Weights of a small transformer language model: 16 layers, untied embeddings.
Each number is 128 + 32 x the weight over the matrix's rms, rounded and kept within 0 to 255. Layers, rows and columns count from 0.

# layer 4 attention query, 96x96, rms 0.15, rows 0-95, columns 48-95
[[ 55 180 128 197 177 163 156  88 140 110 201  64  85 131  71 165 101 128 147 109 205  66 146  36  59 166 108 117 204 104 169 104 203 118  91 137 133 124 111 126  46 141 148 135  68 118  93  80]
 [121 102 114  92 138 121 112 153 141 136 134 188 165  51 116 101 120 117  82 134  89 157 121 106 158 131 137 146  63 124 113 163  70 170 110  99 106 140  86 143 187 107 106 134 170  84 135 106]
 [126 133 133 149 157 105  68 174 117 153 102 111 162 120 152 117 130  71 110  91 110 134 107 164 164  54 132 124  85  84 163 147 111  89 109 181 122 206 123 138 142 113 133 134 135 169 102 141]
 [ 91  81  95  84  92 109  82 144 143 122 131 148 163  89  75 116 142 120  95 139 111 117  52  86 151  69 115 138 121 101 204 118  70 154 169 184 160 174 154 130 156 130 125 137 167 102  75 173]
 [ 97  71 133  88 123 117 176 203  94 135  89 140 129  97 122  50 130 154  84 105 103 139 163 183 169 120 151 152 126 154  44 127  88 176 141 134 131 194 123 180 207 111 114 120 156 109  99 138]
 [ 78 123 150  73 142 174 108  99 125 123 189  90 117 100  86 149 142  73 125 138 132  65 150 135  77  79 153  31 148 135  98 129 170 212 127 164 148 110 127 133  96 102 133 124  75 107 120 123]
 [136  90 171 103 133 115 126 126 173 138 129 117 114 144 181 144  73 101 164 121 100 112 162  85 116 121 181 148  48 128 112 119 104 110  94 149 163 133 164 158 144 110 130 129 130 110 113 133]
 [ 88 187 186 158 163 191 138  98 176 120 119 155 115 138 139 169 154 147 119 157 145  76  99 100 160 132  93 119 183 112 180  70 141 127  54 127  81 146 149 157  99 132 140  97 110  98 132 152]
 [ 66 124 155  87  72  70 132 153 113 144 118 175 132 167 108 138  72 136 109 126 110 157  96  99 136 104 143 183 138 144 143  82 101 111 186 132 119 107 115 106 143  88 116 110 164  98 105 104]
 [168 162 145 161  67 166 133  75 173 155 183 100 153 152  98  85  93 126 124 150 101 155 167 106 147 149 121 165  93 112 140 149  91 109  52 117 135 201 182 119 108  61 144  58 142 136 150  81]
 [123 131  92 202 121 134 165 154 163 126 114 112  91 113 201 112  84 138 166  90 120  79 124 158 132 146 157 110 161 144 105 132 180 103 115 158 146  90 108 131 143  86 152  74 118  66  81 111]
 [118  87 165 106 110  90  96  83  85 142  85 105 130 169 101 110  68 157 136 105 126 112 145 199 156  71 130  97 143 133  61 183 108 120 100 145 191 176 149 126 112  91 104  98 121  63 130 135]
 [150 181 152 155 118 167 148 147 167 113  97 100 138 184 121 131  69 110 119 114 134 138 126 157 139 148 140 134 144 167 140 104 148 144 160 130 124 160 132 138 133 153 117  82 167 126  78  97]
 [156 164  94 111 135 136 111  95 168  99 142  56  92 184 182 171  92 110 116 150 135 114 163  90 108 140 146 133 190 156 136 123 124 151 128  85 118 102  96  83 130 177 142  90  95 157 109 117]
 [107 139  90 105 134  97 118 190 132 148 159  98  89  72 161 160 142 183 143 118 108  82 103 154  97  90 113  61 122 197  86 129  59  90 100 104 157  61  76 152 179 110 109 151 136 137  48  88]
 [ 97 106 117 137 145 165 180 106 144  95 152  84  99 123 123 166  73 152 134 118 142 118 147 125  90 140 147 109 223 153  93 109 148 167  70  75 122  68 201 171 153 117  98  54 161 136 167 111]
 [112 137 138  85 134  98 176  89  59 135  97 109 137 131  93 159 194 144 112 139 219 110 159 117  64 110 120  94 123 127 127 142 117  83  99 122 116 132 105 134 126 128 110 122  90 170 133 188]
 [112 135 123 133 136 125  91 178  90 121 105 167 149 168 115 116 129  97  93 131  98 183 122  95  99  23 107 180 151 107  84 170 138 147 196 137 108 148  97 202 110 112 102 147 147 130  93  95]
 [162  97 153  90 144 124  97 216 134 171  69 214 129  58 125 125 147  47 101 153 115 146  93 106 205 129 124 146  59  96 159 172  58 102 181 128 121 145 142 107 165  94 108 104 175 109  65 170]
 [149 113  57 102  90 135 133 151 108  97 136 144 144 103 108 124 133  97 119 137  85 140 142 138 169 121 157 182 139 131 192 137 137 110 183 130 120 152 111  76 157 157 144 146 108 128 111 149]
 [153 147 185  90 209 144 139  87 152 125 144 118 116 126 152 135 134 118 118 162 160 168 184  49 133 138  87  97 119  96 111 112 138 136  78 150 135 112 125 155  37  68 139 108  91  93 191  74]
 [126 101 159 133 144  91 144 129 117 110 143  94 144 112 191 126 107 168 147 119 104 201 134  90 148  95 208  92 168 153 199  84 136 155  73  45 109 145 165  90 102 183 113 108 137  76 142  86]
 [185  95 147 118 106  42 202 135 132 126 116 103 115 161  25 157 112 119 141 124 156 137 116 193  59 128 102 103 159  95  91 145 127 128 151 140 126 122 119 121 103 173 138  76 164 168 137 126]
 [134 135  71 160  68 133 104 150 107  86 130  96 112  79 157 122 100 142 124  88 115  92 111 166 176  80 159  73 133  97 167 134 138 180 135 116 127  87 137 151 136 162 145 198 101 107 113 114]
 [201  40  77 153 115  92 136 131 114 134 111 105 157 160 115 169 160  94 133 145 152 138 156  95 162 151 100 108  81  64 137 147  64  45 149 178 104 105 143  96 126 123 149 116 160 138 158 115]
 [158  45 129 103 112 119  81 148  64 181 111 144 172  85  83 102 109 175 102 120 166 155 122 109 185 179 138  89 144 151  94 190 106 138  76 157 123 182 118 157 168  34 127 116 181 117 125 156]
 [ 85 171  39 153 115 142 107  84 101 155  93 102 150 172 107 118  95 177 107 103 151 156  94 171 113  83 141  96 198 143 117 140 170 145 122  98 160  74 138  76 110 155 166 154 138 168 119 124]
 [113 128 134 130  99 122 153 152  73  96 121 110 121 195 106 107 163 125 179  79 115 175  91 148 114 108 220 158 105 103 168 126 126  63 163 135 151 144 118 156 121  67 142 165 145 164 134 144]
 [ 85  68 165  99 141 187  95 103 129 127  91 184 127 107 133 119  54 113 109  95 107 145 153  96 103 191  69  99 163 112 131 154 129 103 185  70 102 117  91 153  96 122 134  50 116 156 169 116]
 [111 189 203 133  85 126  76 143 155 139  93 169 197 126 118 122 114 104  57 133 110 119 125 103 194  54 128 144  91  94 217 156 112 219 156 125 168 142  94 209 160 157 127 119 148 169 125 134]
 [153 160 125 123 101 111  97 184 178 135 110 165 146 130 141 133 195 182 175 191 138 172 133 140 138 171 101 143 126 112 155 123 102 121 101 196 123 154 129 212 109 159 118 154 141 113 148 119]
 [155 171 188 109 142 172  96  98 179  76 163 159 154 190 135 156 103 117 159  91 132 120  93 117 142 169 150  99 112 121 180 122 118 121 224 153 162  88 132 189 152 131  78  95 130 159 104 139]
 [170 130 136 153 185  76 121  68 148 151 170 164  95 122 155 147 119 134 112 171  88 107 126 140 227  62  74  50 120 100 207 123  88 166 137 128 164 141 123  54 118 143 188 230 123 124  86  87]
 [119 138 148  78 128 159 147 139 111  97 142 115 128 124 139 107 132 137 127 110 130 134  68 127  55 187 126 154 124 158 102 133 162 112  67 136 107 109 150 133 120  94  78  89 165 140 147 144]
 [ 73 146 127 107  99 150 105 156 113 127 153 201 152 132 153 105 111 108 151 106 149 153 106 150 134 174 121 134  92 190  80 152 143 118 141  67  96 129 163 110 168 111 132 109 161 141 119 129]
 [ 85 108  91 123 133 132 135 165 139 120 115 140 133 124 121 126 151 165 156 130 140 110 107 123 143 143  98  84 126 189 144 117 142 123 188 114 158  82 110 167 125 118  99 165 125 128 150 121]
 [104  96 116  72 138 137 120 158 119 133 132 135 117 119 110 134 158 126  94 114 157 172 115 122 107 118 107 137 117 190 108 111 149 112 104  92 116 128 149  96 143 142 101 117 169 140 104 142]
 [130 131 106 161 129 111 163 118 137 133 136  87  93  58 117 178 128 144 124 162 164  72 123 113 179 111 111 120 160 135 189 122 155  93 199 160 126 124 149 161 131  98 137 165 117 141 171 134]
 [156 133 122  72 125  92 132 191 104 168 112  95 143 155 143 134 127 155 166 113 132 149  91  89 100 107 164 132  93 151 147 116 131 139  93 233 154 148 140 146 102 141 101 119 121 111  97 163]
 [136 126  97 130 192 129  80 126 103  90 117 128  99  54 132 143 103 142 110 119  52 132 147 127 147 151 128 106 161 163 141 117 150  42 154  92 116 128 100 130  94 133 177 132  79 170 197 135]
 [105 158 113 107 136 160 165  94  94 103 147 128 116 124 119 133 105 161  84 152 120  78  83 127 153 171 148  83  85 111 153 124 108 114 103 114 177 136 107 146 151  74 126 105 140 178 150  71]
 [153 191 179 102 139 116 168 147 158 144 145  74 169 110 157 172 134  71 140 125 128 149 116 133 131 152  97 111 137  79 112 103 158 145 120 133 146 105 131 185  97 160 164 147  87 105  99  87]
 [111 198 127 135  77 169 126  85 145 132 122 101  95 136 118 136 125 153 139 136 136 125 125  63 188 121 155 155 159 215 101 132 142 137 164 118 118 130 125 144 134 135 125 119 139 113 164 132]
 [159 183 155 122 124 133 131 146 127 109 163 151 121 138 162 122 122  96 132 124 120 179 134 190 215 106 196 164 117 131 129 140 115  75 124 108  62 152 119 109 141 173 116  93  99 118 118 126]
 [153 116 110 145 111 171  75 160 133 156 119 163 136 131 136 131 113 106 149 145 121 133 138  65 136 134 133 147 119  80 105 147 104 147 174 139 107 125  92 149 163 101 130  63 113 114 114 133]
 [139 152 125 135 141 151 117  93 166  87 186 186  62 148  81 142 139 122 116 136 153 124 198 110 148 141 105  98 183 122 165 140  97 106 193 115 112  96  82 157 141 134 158 150  73 152 155 116]
 [157 197 153 186  84 176 163 112 160 117 126 135 136 143  95 138 146 123  75  92  77  94 156 161 166 161 144 116 136 179 181 129 166  45 181 167 112 140 104 126 105 155 110 171  86 138 117 151]
 [131  75  80 178 129  85 139  67 122 135  63  66  65 114  63 122 183 144 155 158 137 101  93 100 154  81 107 162 187 139 117 116 102 145 122 139 160  91 129 166  88 155 133 162 106 177 174 106]
 [241 149 133 116 197 131 108 181 117 168 122 170 174 144 129 151  81 173  95 113  88 107 121 128 199  99 130 149  91 123  95 144  78 137  84 132  86 119 125  90 151 125 116 121 174 141 137 108]
 [117 103 153 132 136 150 138 106  78 112 155 137 103 148 121 109 140 128  78 115 143 113 150 126 144  78 162 152 101 122 113 137 124 163 135  88 196 166  86 155 172 131  92 110  82 145 128 153]
 [168 121 165 200 128 139 124 114 107 157 100 164 159 151 139  41 164 157 122 137 159 116  98 184 135  73 167 157 100 146  82 144 103 168 119 151 152 122  75 154 179 102 101 135 137 151 114 151]
 [197 143 153 145 123 157 114 129  91 139 148 129 112 137 128 130 115 135 152 142 139 148 134 161 116 169  92 125 121 140 120 121 104 152 142  88 144 152 100 135 146 144 132 158 173 154 162 120]
 [113 152 138 186 110 119 133  71 127 160 127 127  84  70 100 127  96 187 124 169 103 108 215 122 162 105 163  95 144 125 171 118 124 172  93 134 157 134 109 144  92 115 154  53 127  90 131  83]
 [119 139 120 201 129 152 133 125  89 142  97 140 124 182 133 122 111 148 146 157 106 137 171  97 132 102 121 126 158 118 145  84  58 146 169 182 143 106 147  98  91 150 141 130  89 108 158  97]
 [118 105  81 137 186  79 140  71 131 161 105 130  74 146 123 147 215 114 133 146 134  53 205 123  51 126 107 116 140 106 179 108 123 109 143 133 122 127 128 155 117 105 124 126  84 108 181 138]
 [136 206 142 101 148 103  90  88 126 171 124 158 120 130 122 192 116 165  91 107 171 133 148 152 136 125 111 175 115 140 124 102  86 129  93 121 151 122 136 148 114 137  96  87 179 155 129 115]
 [141 202 211  88  87 135  64 202 125 152 101 127 118  87  98 117 122 144 164 120 171 103  98  96  92 201 117 133  61 148 145 155 149 103  90  63 135 116 134 193 153  85 119 146 178 167 155 100]
 [168 129 174 129  92 105 122 132 146 112 109 163 169 141 153 135 141 116 141  99 138  56 110  97 118 197 166 131  94 139  86 120 129 189 121 130 149  86 113  90 109  59 126 158 174 128 109 148]
 [113 115 161 166 142 181 147 106  48 115 147  92 135  73  86 116 179 144 131 135 184  83 159 113 165  99 162 124 132 122 109 165 119 114 134 151 120 100 115  69 105  73 160 136  99 104  92 117]
 [102 182 222  85  99 147 135 164 214 135 191 161  83 135 145 117 147 113 132 146 181 150 133 137 154 114 145 105 130 125 112 137 113 122  81  99 155 129 179 140 178  87 156 156 130 120 157 168]
 [162 181 159 163 114 136 186  95 126 132 140 158 171 104 146 112 164  99 103 137 200  77 115 124 145 102 172  99 199 178 176 113 118 113 107 137  96 106 116 116 146 146 108 109 146 118  92 113]
 [ 82 173 111  74 122  96 143 157 154 119 179 173 129 101 113 142 137 129 109 127  89 148  51 122  88 169  61  96 148 160 135 128 157 112  72  76 156 130 204 146 168 161 166 132 127  98 148 129]
 [126 121 128 122 121  98 143 114 113 149 112 114 109 122 138 170 136 113 124 143 136 131 138 132  51 149  88  65 149 124 178 138 170  81 161 149  73 124 147  72 154 140 118 135 104 168 122 106]
 [103 153  99 109 110 169 157 142 165 147  85 115 117 128 112 168 140 136 178 158  81 116 146  81 153 111 142  62 140 119 124 151  89 107 141 139 166  99 129  74 125  70 168 161  92 134 118  76]
 [ 42 138 189 138  82 135 178 105  87 103  87  87  96 237 122 135 172 115  95 200 130 114 202 142  96  91 107 191 197 113 112  67 204 145 128  70 129 146 107 188  71 170 155  72 114 152 157  49]
 [162 103  89 120 129  72 117 108 111 124 122 143 161  74 118 110  99 140 124 123  79 152  87 126 140 128 129 112 101 142 172 135  63 140 146 131 157 125 147  70 129 110 112 151 164 102  82 190]
 [121  94 106 164 150 109 147 175 106 124  80 132 158 132 106  80 159 104 101 111 121 138 140 151 193 115 144  88  52 156 138 168 102 147 123 131 127  87 167  27 133 159 123 116 137 122  83 162]
 [166  90  98  84  73 127 139 164 156 130 102 130 119 182 127 134 106 147 176 128 103 123  88 138 181 130 198  86  95 150 104 137  93 121 108 129 136  23 142 100 101 124 128 214 152 143 114 135]
 [118 122 108 146 142 125  90 125 160 165 138 188 173 124 122  76  60 135  72 122 101  84 115 120 153 118 136 131 160 120 101 121 139  91 179  90 164 216 124 165 201  89 166  58 147  95  79 134]
 [134 120 108 161 128 184 151 122 157 145 108 116 123 135 131 152 170 137 147 125 101 118 117 138 111 170 123 119 159 125 160  84  79 116 135 177 114 207 140 132 119 112 142 126 100 141  98 170]
 [ 88 152 104 106 144 143  97 108 128 123 102 133 182  67 111 113 131 118 159 112 132 153  93  65 128  56 146  90 118 142  75 160 108 135 138 134 137 143 174 114 132 139 153 170 122  68  79 157]
 [ 94 178 100 153 126 122 104 130 131 108 137 157 146 166 124 144 181 167 191 158  74  70 118 144 141 102 102 114 161 153 100 142 140 107  59  95 133 155 116 187 100 133 155 125  61 122 161  58]
 [ 81 124 151 190  89 140 101  96 182  94 113  38  86  87 106 189  95 140 136 108 181 123 134  85 110 214 111 164 117 138 175 109 182 139 164 115  84 173 115 174 181 145 110  62 195 171 149 117]
 [132 196 134 145 106 173 107 110 115 137 148  87 128 112  70 146 176  63 122 142 147  92 183  78 163  75 137 147 134  77 161 146 150 113  90 117 178 165  89 133 112 116 189 108 145  86  92  91]
 [105 129 132 140 146 132 109  96 157  99 155  80 131 150 132 143 178 182 149 127 145 119 136 186 105 108 111 157 153 169 158 109 185 145  78 174 146 146 113 176  71 124 116 104  87 100 195 136]
 [124 157 154 167  97 114 143 137 121 136 111 165 110 117 145 101 119 176 138 122 161 137  93 134 126  85 161 113 125 148 114 123 118 102 142 122 146 169 176 139 165 129 108 155  96 171 125 138]
 [208  55 168 137 101 147 160  97 136 110 143 127 112 156 105 175 179 137 255 110 115 128 129 147  98 112 123 157 137 159 162  81  72 147  44 194 129 145 217 122 112 102 100 158 123 143 152  93]
 [ 95 159 144 112 149 139 169 113 140 138  81 186 153 133 114 101 119 155 143 167 106  73  32 122 119 142 120 146 216 122 177 120 100  44  54 138 130 147 122 143  76 130 138 132 143 108 182  81]
 [ 83  91 136 112 140 100 136 173 142 148 120 151 154 158 104 141  96 161 139 152 144 143  57 122 134  81 102 159  77 123 173 168 190 180 133 113 144 105 146 109 113  81 110  90 186  97 100 146]
 [109 156  73 119  86 117  85 129 129 146 129 142 105 142  76 106 163 138 112 140 129 125  98 118 126 116 158 175 100 168  96 127 156 107 135 134 175  90 133 155 111  95 144  98 124  84 168 115]
 [158 156 121 157 188 116  78 122 159 109 176  76 146 129 133  98 218 110 184 143  95 132 107 143 142 154  96 195 103 144 166 121 121 172 232  96 111 129 151  80  86 162 114 197 132 162  62  77]
 [100  56  85 110 125 149 187 161 140 115 103 116 124  83 144 101 132 112 137 137 136 191 131  77 209 133 169 118 141  41  94  93 110 205 131  39 170 126 133  73 152 187 123  67 133 108 108 163]
 [117  99 163 106 133  71  82 125 117 165 122 103 150 117  74 124 164  86 165  92 182  90 152 138 144 129 148 134  76 182 111 161  95 126 111 163 111 123 142  87 143 113  69 147 176 119 121 134]
 [125 104 111 136 143 113  84  92 187 135 123 145 106 145  82 150 100  98 143 126 109 124 125 104 114 139 120 119 188  85 117 116 165 138 175  99 117 177 121 166 144 151 141 126 146 143 135 139]
 [148 147 173 116 105  50 137 143 121 112 143 100 125 107 212 181 184 164 181 102 149 119 180 146 115 136  99 139 110 111 101 118 134 144 139  66  96 147  58 124  79  78 151 130 107  72 126 159]
 [143 119 119 142 189 113 135  89 166 131 112 185 112 144 155 175 103 151 139 107 108 156 112 124 134 109 107 111 158 124 166 106 128 161 191  98 105 236  95 169  97 141 174  87 145  62  71 126]
 [ 76 115 179 131 122 138 113 102 150  87 150  92 144 158 111 177 153 103 146 107  81 121 173  99  95 152 142 117 124 105 152 143 133 122 116  75  64 161 136 186  87 115 133  62 115 185 152 112]
 [120 134 153 109 143  86 127 151 130 122  97 130 151 141 143 131 139  98 133 169 181 123 126 121 135 152 142 145 155 127 125 172 167  87  80  99 161 157 180  85 133 140 121 133 145 179 151 152]
 [120 120  99  99 139 158 157 171 119 149 160 155 182 148  94 159  78 149 118  79  11 178  94  80 145 109 114 119 102 123 118 189 103 101 114 133  73 135 182 123 161 195 157 114 161 134  34 124]
 [ 88 159 128  68 111  95 162 102 134 123 165  78 119  90  71  84 111 133  89 102 177 109 111  90 111  76 131  75  85 120 185 125 126 121 119 118 177 110 142 120 149 128 113 118 183  88  66 115]
 [135 124  60  91 190 155 154 193 129 151 137 100  67 128  91 162 135 198 172 166 170  73 115 110 111 161 102 150 142 127  70 145 156 103 175 104  60 138 144 151 146 163 117 199 107 112 167 130]
 [138 133  69 164 120 139 156 159 198 132  80 168 180 112 139 161 147 104 146 138 112 102  97 159  73 125 119 142 118 166 207 110  84 127 174 135 139 141  92 109  77  74 137 164 170 104 114 142]
 [126 110 142 123  89 125 139 157 178 135 111  93 146 134 134 121  59 111 101 113  90 165 104 111 151  88 122 194 139 100  78 100 124 118 142 127 125 127  99 105 137 137 180  62 120 144  95 151]
 [138 114 148 142 166 138  99  83 104 155 121 150  98 122 161  87 168 123 148 103 134 124 130 167  74  98 127  70  45 100 133 101 100 126 193 176 196 127 136 147  90  90  75 124 105  85 108 126]
 [127 113 108 119  60 123 132 134 119 144 122 116 133 199  91 154  98 114 103 164 170 181  91  61  85 184 143 234 168 127 102 142 100 154  70  86  97 108  95  94 158 177 131 134 175 118 160  61]
 [114 125 113 170 139  71 136 146  57  92  99 162 107 129 121  86 143 102 114 144 136 164 112 203 147 132 124 160 121 146  99 112 112 173 160 104 154 186 146 197 157 169 123 173 162 145 161 144]]
# layer 4 attention key, 32x96, rms 0.15, rows 0-31, columns 48-95
[[ 99 157  82 203 123 121 138  97 123  83 132 141 120 142 148 140 159 192 141 155 106 145 143 134  97  85 113 143 199  90 119  63 130 163 163 122 111 115 151 143 103 148 163 125  82  76 131 123]
 [ 84 156  98 123 106  95 148 117 147 112  96  98 103 126 145 142 128 105 143 115 145 146 108  99 146 126 115 126 168 152 130  72 148 140 136 133 131 124 132  96  86 122 166 127 104 143 114 105]
 [195 144 131 152 153 156 123 117  97 122 130  83 114  77 115 151 120 123 125 151 124 142 133 120 118 150 146 181 114 143 127 157 153 125 114 112 133 165 126 124 239 113 111 104 106 139 104 113]
 [155  65 157 117 134  83 171 129 164 137 106 130 180 111 140  65 114 115  96 141 149  57 102 160  92 138 114 162  79 143 115 132 180  80 128 134 117 126 121 131 121  85 101 135  93  92 137 181]
 [134 116 134 110 126  89 113 115  90 163  98 155 143 126 111 120 156 145  89 107 160 146 122 139 124 159 130 113 137 150  92 148 107 150  93 123 115 131 114  89 164 140 117 112 202 172 181 107]
 [ 99 144 161 138 143 131 134 115 156  95 149 104 129 138  84 133 110  71  45 111 118 136 126 121 104  77 110 125 162 137 112  85 111 155  93 110 108 103 154 122 164 154 195 141 141  99  87  90]
 [193 117 148 119 166 129 115  95 109 177 133  68 126 149 152 106  94  83 125 152 143 109 141  91 176 164  70 160 148 132  95 113  52 104 123 161 119 183 132 129 127 106  92 112 152 130  99  95]
 [113 128 154 125 145 116 185 110 118  65 155 174  85 203 172 166 146 107 157 155  83 128 154 146 121 108 141 135 147  82 128  96 134 217 214 158 146 119 129 104 136 126 120 100 137 108 141 121]
 [ 96 115 144  75 105 148  72  58 102  84 171 168 107 148 107 113 100 156 147 155 144 166 136 101 101 161  99  86 119 132 134 122 108 112  85 145 115  85 133  71  84 128 130 145 128 125 142  88]
 [ 97 196 166 130 144 101 162 132 120 119 123 146 128 118 173 124 101 137 128 150 103 100 122 138 106  76  96 142 133 126 184 120  37 117  75 141 142 113 167 148 163 113 175 118 169 139 178  70]
 [161  87 141 144 137 117 117 123 179 147 118 130  82 143 159 128 103 141  98 133 148 110 122 145 128 147 175 119 109 126 159 114 157 150 170 109 141  69 154  45 132 132 110 102 150 140  99 100]
 [130 106 164 147 109 112 127 105 118 132 112  94 118  85  98 133 170 142 162 134 158 127 113 119 126 140 192 136 129 158 120 212 156 125  77 139 140 137 162 148 125 128 117  95 116 104 131 100]
 [136 132 127 128 112 131 111  92  94  99 187 154 141 123 124 155 149 137 124 129 149 197 224 150 142 136 118 194 145 134 138 128 124 131 176 133 141 104 161 112 121 143 148 127  74  71 117 117]
 [145 156 100 144 118 114  72  84 108 133 139 143 104 155 168 165  59 142 119  74  90 166  93 146 131  98 118 129 175  80 100  86 107 151 186 154  79 101 117 156 121 137 180 117 173 101 112 127]
 [ 65  87  96 103 168 156 139 159 159 198 125 135 120 169 125  94  75 170 154 106 110 121  94  92 104  90 105 148 214  95 105 125 132 145 126  94 125 119  85 122  55 126 145 137 111  85  87 124]
 [103 115 131 140 139 119 125 117 116 110 213  98 104 160 186 110  96 201 112 107  86 184 158 175 150 171 111 135 140 155 145  93 130  76 163  94 140 100 159 195 168 156 160  73 132  59 136 138]
 [124 128  95 106 166  96 109 121 166 131  74 126 133 115 109 120 206  87 137 160 138  97 144 111 110 177  97 101 114  82  58 129 147 149 128  91 199 148 119 146 201 122 124 143 121 118  93 113]
 [149 125 156 163  97 106  96 125 108 128 128 122 135 117  90  90  89 126 155 121  97 147  74 110 129 126 116 151 117 155 156 122 166 130 160 157 159 151 170 116 118 124 129 104 100 115 132  96]
 [146 157 118 175 125 146  94 129 144 134 104 160 130 175 136 156 161 115 140 168 124 124  97 140 110 115 199 147 120 133 154 153 134 117 151 130 126 118 181 155 153 139  96 178 139 147 149 104]
 [ 89 203  94 177 134 167 198  60 158 107 201 210  67 127 118 126 122 174 108 152 119 159 139 128 122 146  74  88 160 116 127  44 163 197 199 122  42  28 166 127  32 140 219 158 119  17 158  40]
 [160  66 141 144 103 126 129  96 157 188 159 117 114 146 161 146 120 110 167 182 104 109 111 155 142  78 129 164 111  97 114 154 131 157  87 100 127 132 111 167 161 121 136 187 144 138  87 142]
 [228 135 198  68 132 112 107 106 111 184 105 186 212 110 116  52  98  76  99 102 132 103 154 199 118 138 181 104  83 181  95 155  81 104 118 164 141 171 125 129 182 138   0 141 163 154 145 128]
 [179 110 145 116  86 157 103 163 128 149  50 112 136  96 118  68 136  73 107  61 205 119 125  55 108 132  95 100 116  90  96 208 172  88 119 116 148 202 162 146 180 114 116 168 144 162 140 118]
 [137 150 130 153 125 106 113 130 137 119 148  98 139 144 116 134 135  92 114 106 134  75 131 209 115 130 135  53 151 145 109 132 113 123 136 136 139  98 173 138 159 130 142  91 178 143 131 179]
 [102 151  99 124 101 171 145 112 137 123 161 143 162 120 165 133 111 134 184 131 130 157 169 127 110  72  88  81 149  35  66 114  99 138 166 135  71 124 129 217 125  90 198  78 101 146 142 130]
 [ 96 193 185 131  45 110 169  68 169  84 132 116  32 152 151 133 106 177 155 130 120 172 112 109 100 126 118 125 201  51 157  24 164 153 151 111 192  81 120 125 107 117 169 122 103  81  97  74]
 [122 136 135 111 151 129  44 128 178 155 132 114 138 117  99 115 132  96 122 123 135 156 128 159  87 166 128 134  83 131 147 184 174  61 157 107 168 123 129 129 153  82  58 115 102 178 126 125]
 [174 134  62 110 118 120 103 113 150  88 152 149 122 150 132 100  98 140 116  96 102 155 133 125 117 155 118 103 117 150 105 126 166  82 116 137 155 135  89 116 134  95  83 107 137 184 108  91]
 [149 142  81 119 118 127 161 134 145 166  88 107 167 145 137 174  90 121 134 208 168 150 118 138 119  90  93 133 145  96 117 134  88 104 154 104 153 130  92 182 135 172  99 113 115 125 127 148]
 [111 140 119 113 160 112  99 131  78  90 113 129 115 139 149 116 114 163 112 170 154 116 140 187 113 102 113 102 143 114 110  99 163 192 126 167  96 103  97  68  79 151 153 158  96 115 110 100]
 [114 172 183 137 179 161 115 103  96 133 144 164 178 159  85 113 128 133 208 139 120 119 148 108 133 137 123 145 148 117  77 183  81 112 120 127 149 194 158 123 146 124 106 135 152 148 140 191]
 [ 79 188  78  66 124 121  94 147 125 158 155 129 133  51 110 129 100 120 156 136 133  93 152  93 130  84 187 159 174 151  99 113 129  88 144 162 139 116 150 152 132 164  71 152 128 120 125  95]]
# layer 4 attention value, 32x96, rms 0.156, rows 0-2, columns 48-95
[[117 185 123 151 118 156 105 148 110 114 115 184 153  83 106 137 137  94 146 204 123 184 154 100 153 100 160 125 166 144 121 138 110 129 113 135 131 140 114 175 123 213 113 101  71 139 147 167]
 [157 152 185 107 117 138 143 127 157 143 163 144 152 130 108 181 152 133 113 129 120 148 112 145  85 156 170  87 155 161 126 119 155 112  71 141  87 101 112 142 107 131 134 169 148 102 124  84]
 [135 109  71 119 171 121 101 149  55 133  40 151 157  96 106 171 112  68  33 209 117 135 137 107 119 106 149 175 171 132 170 135 122 110 153 139 136 153 152  86 116 131 163 130 159 121 153 135]]
# layer 4 attention output (transposed), 96x96, rms 0.239, rows 0-2,32-33,64-65, columns 48-95
[[138 141 182 113 171 124 158 104 140 185 142  90 103 137 136 166 132 145 146  73 161 133  88 137 153 108 172 114 181 150 146 149 172 129 151 109 156  71  48  61 120 147 115 169  53 159 197 139]
 [111 114 140 198  98 131  62 188 138 138  30 115 118 152 144  92  69 174 142 143 111 131 134 111 127 118 113 152 111 175 116 123 143 103 109 166 164  97 107 130 133 116 103  64 146 105  90 115]
 [141 166 140  72 178 179 109 179 133 131 124  93 178  73 165 141 201 144 155 105 162 148 165 140 203 167  89 147 151 205 104  88  75  82  45 137 186 105 206 148  26  94 108 113  79 139 149 140]
 [124 129  95 104 139  92 129  91 146 108 146 126 142 133 102 148 171 116 101 134 111  97  94  67 132 123  90 125 108 159 114  88 108 104 191  94 112 139 171 114 111 109 104 103 162 136 171 146]
 [153  76 104 116 129 119 145 151 126 170 180  97  92 125 135  94 130  77 129 156 162 100 156 175 129 114 141  86 105 157 157 136 167 133 120 112  62 137 111  80 167 149 127 126  85 106 118 147]
 [128  81 130 118 109 182 105 135 197 123  80  58 107 126  99 112 148 146 104 120  83 160 141 128 144 120  73 138 102 142  93  91 143  82 152 153 158 180 131 183 179 124 145 132 163  61 143  90]
 [ 93 142  97 165 167 120 153 154 157 135 167 107 161 124  95 143 212  99 160 155 109  98  73 168 156 175 138 122 149 129 153 107  94 118 165  87 123 107 160 128  97 101 166 148 116 173 210 141]]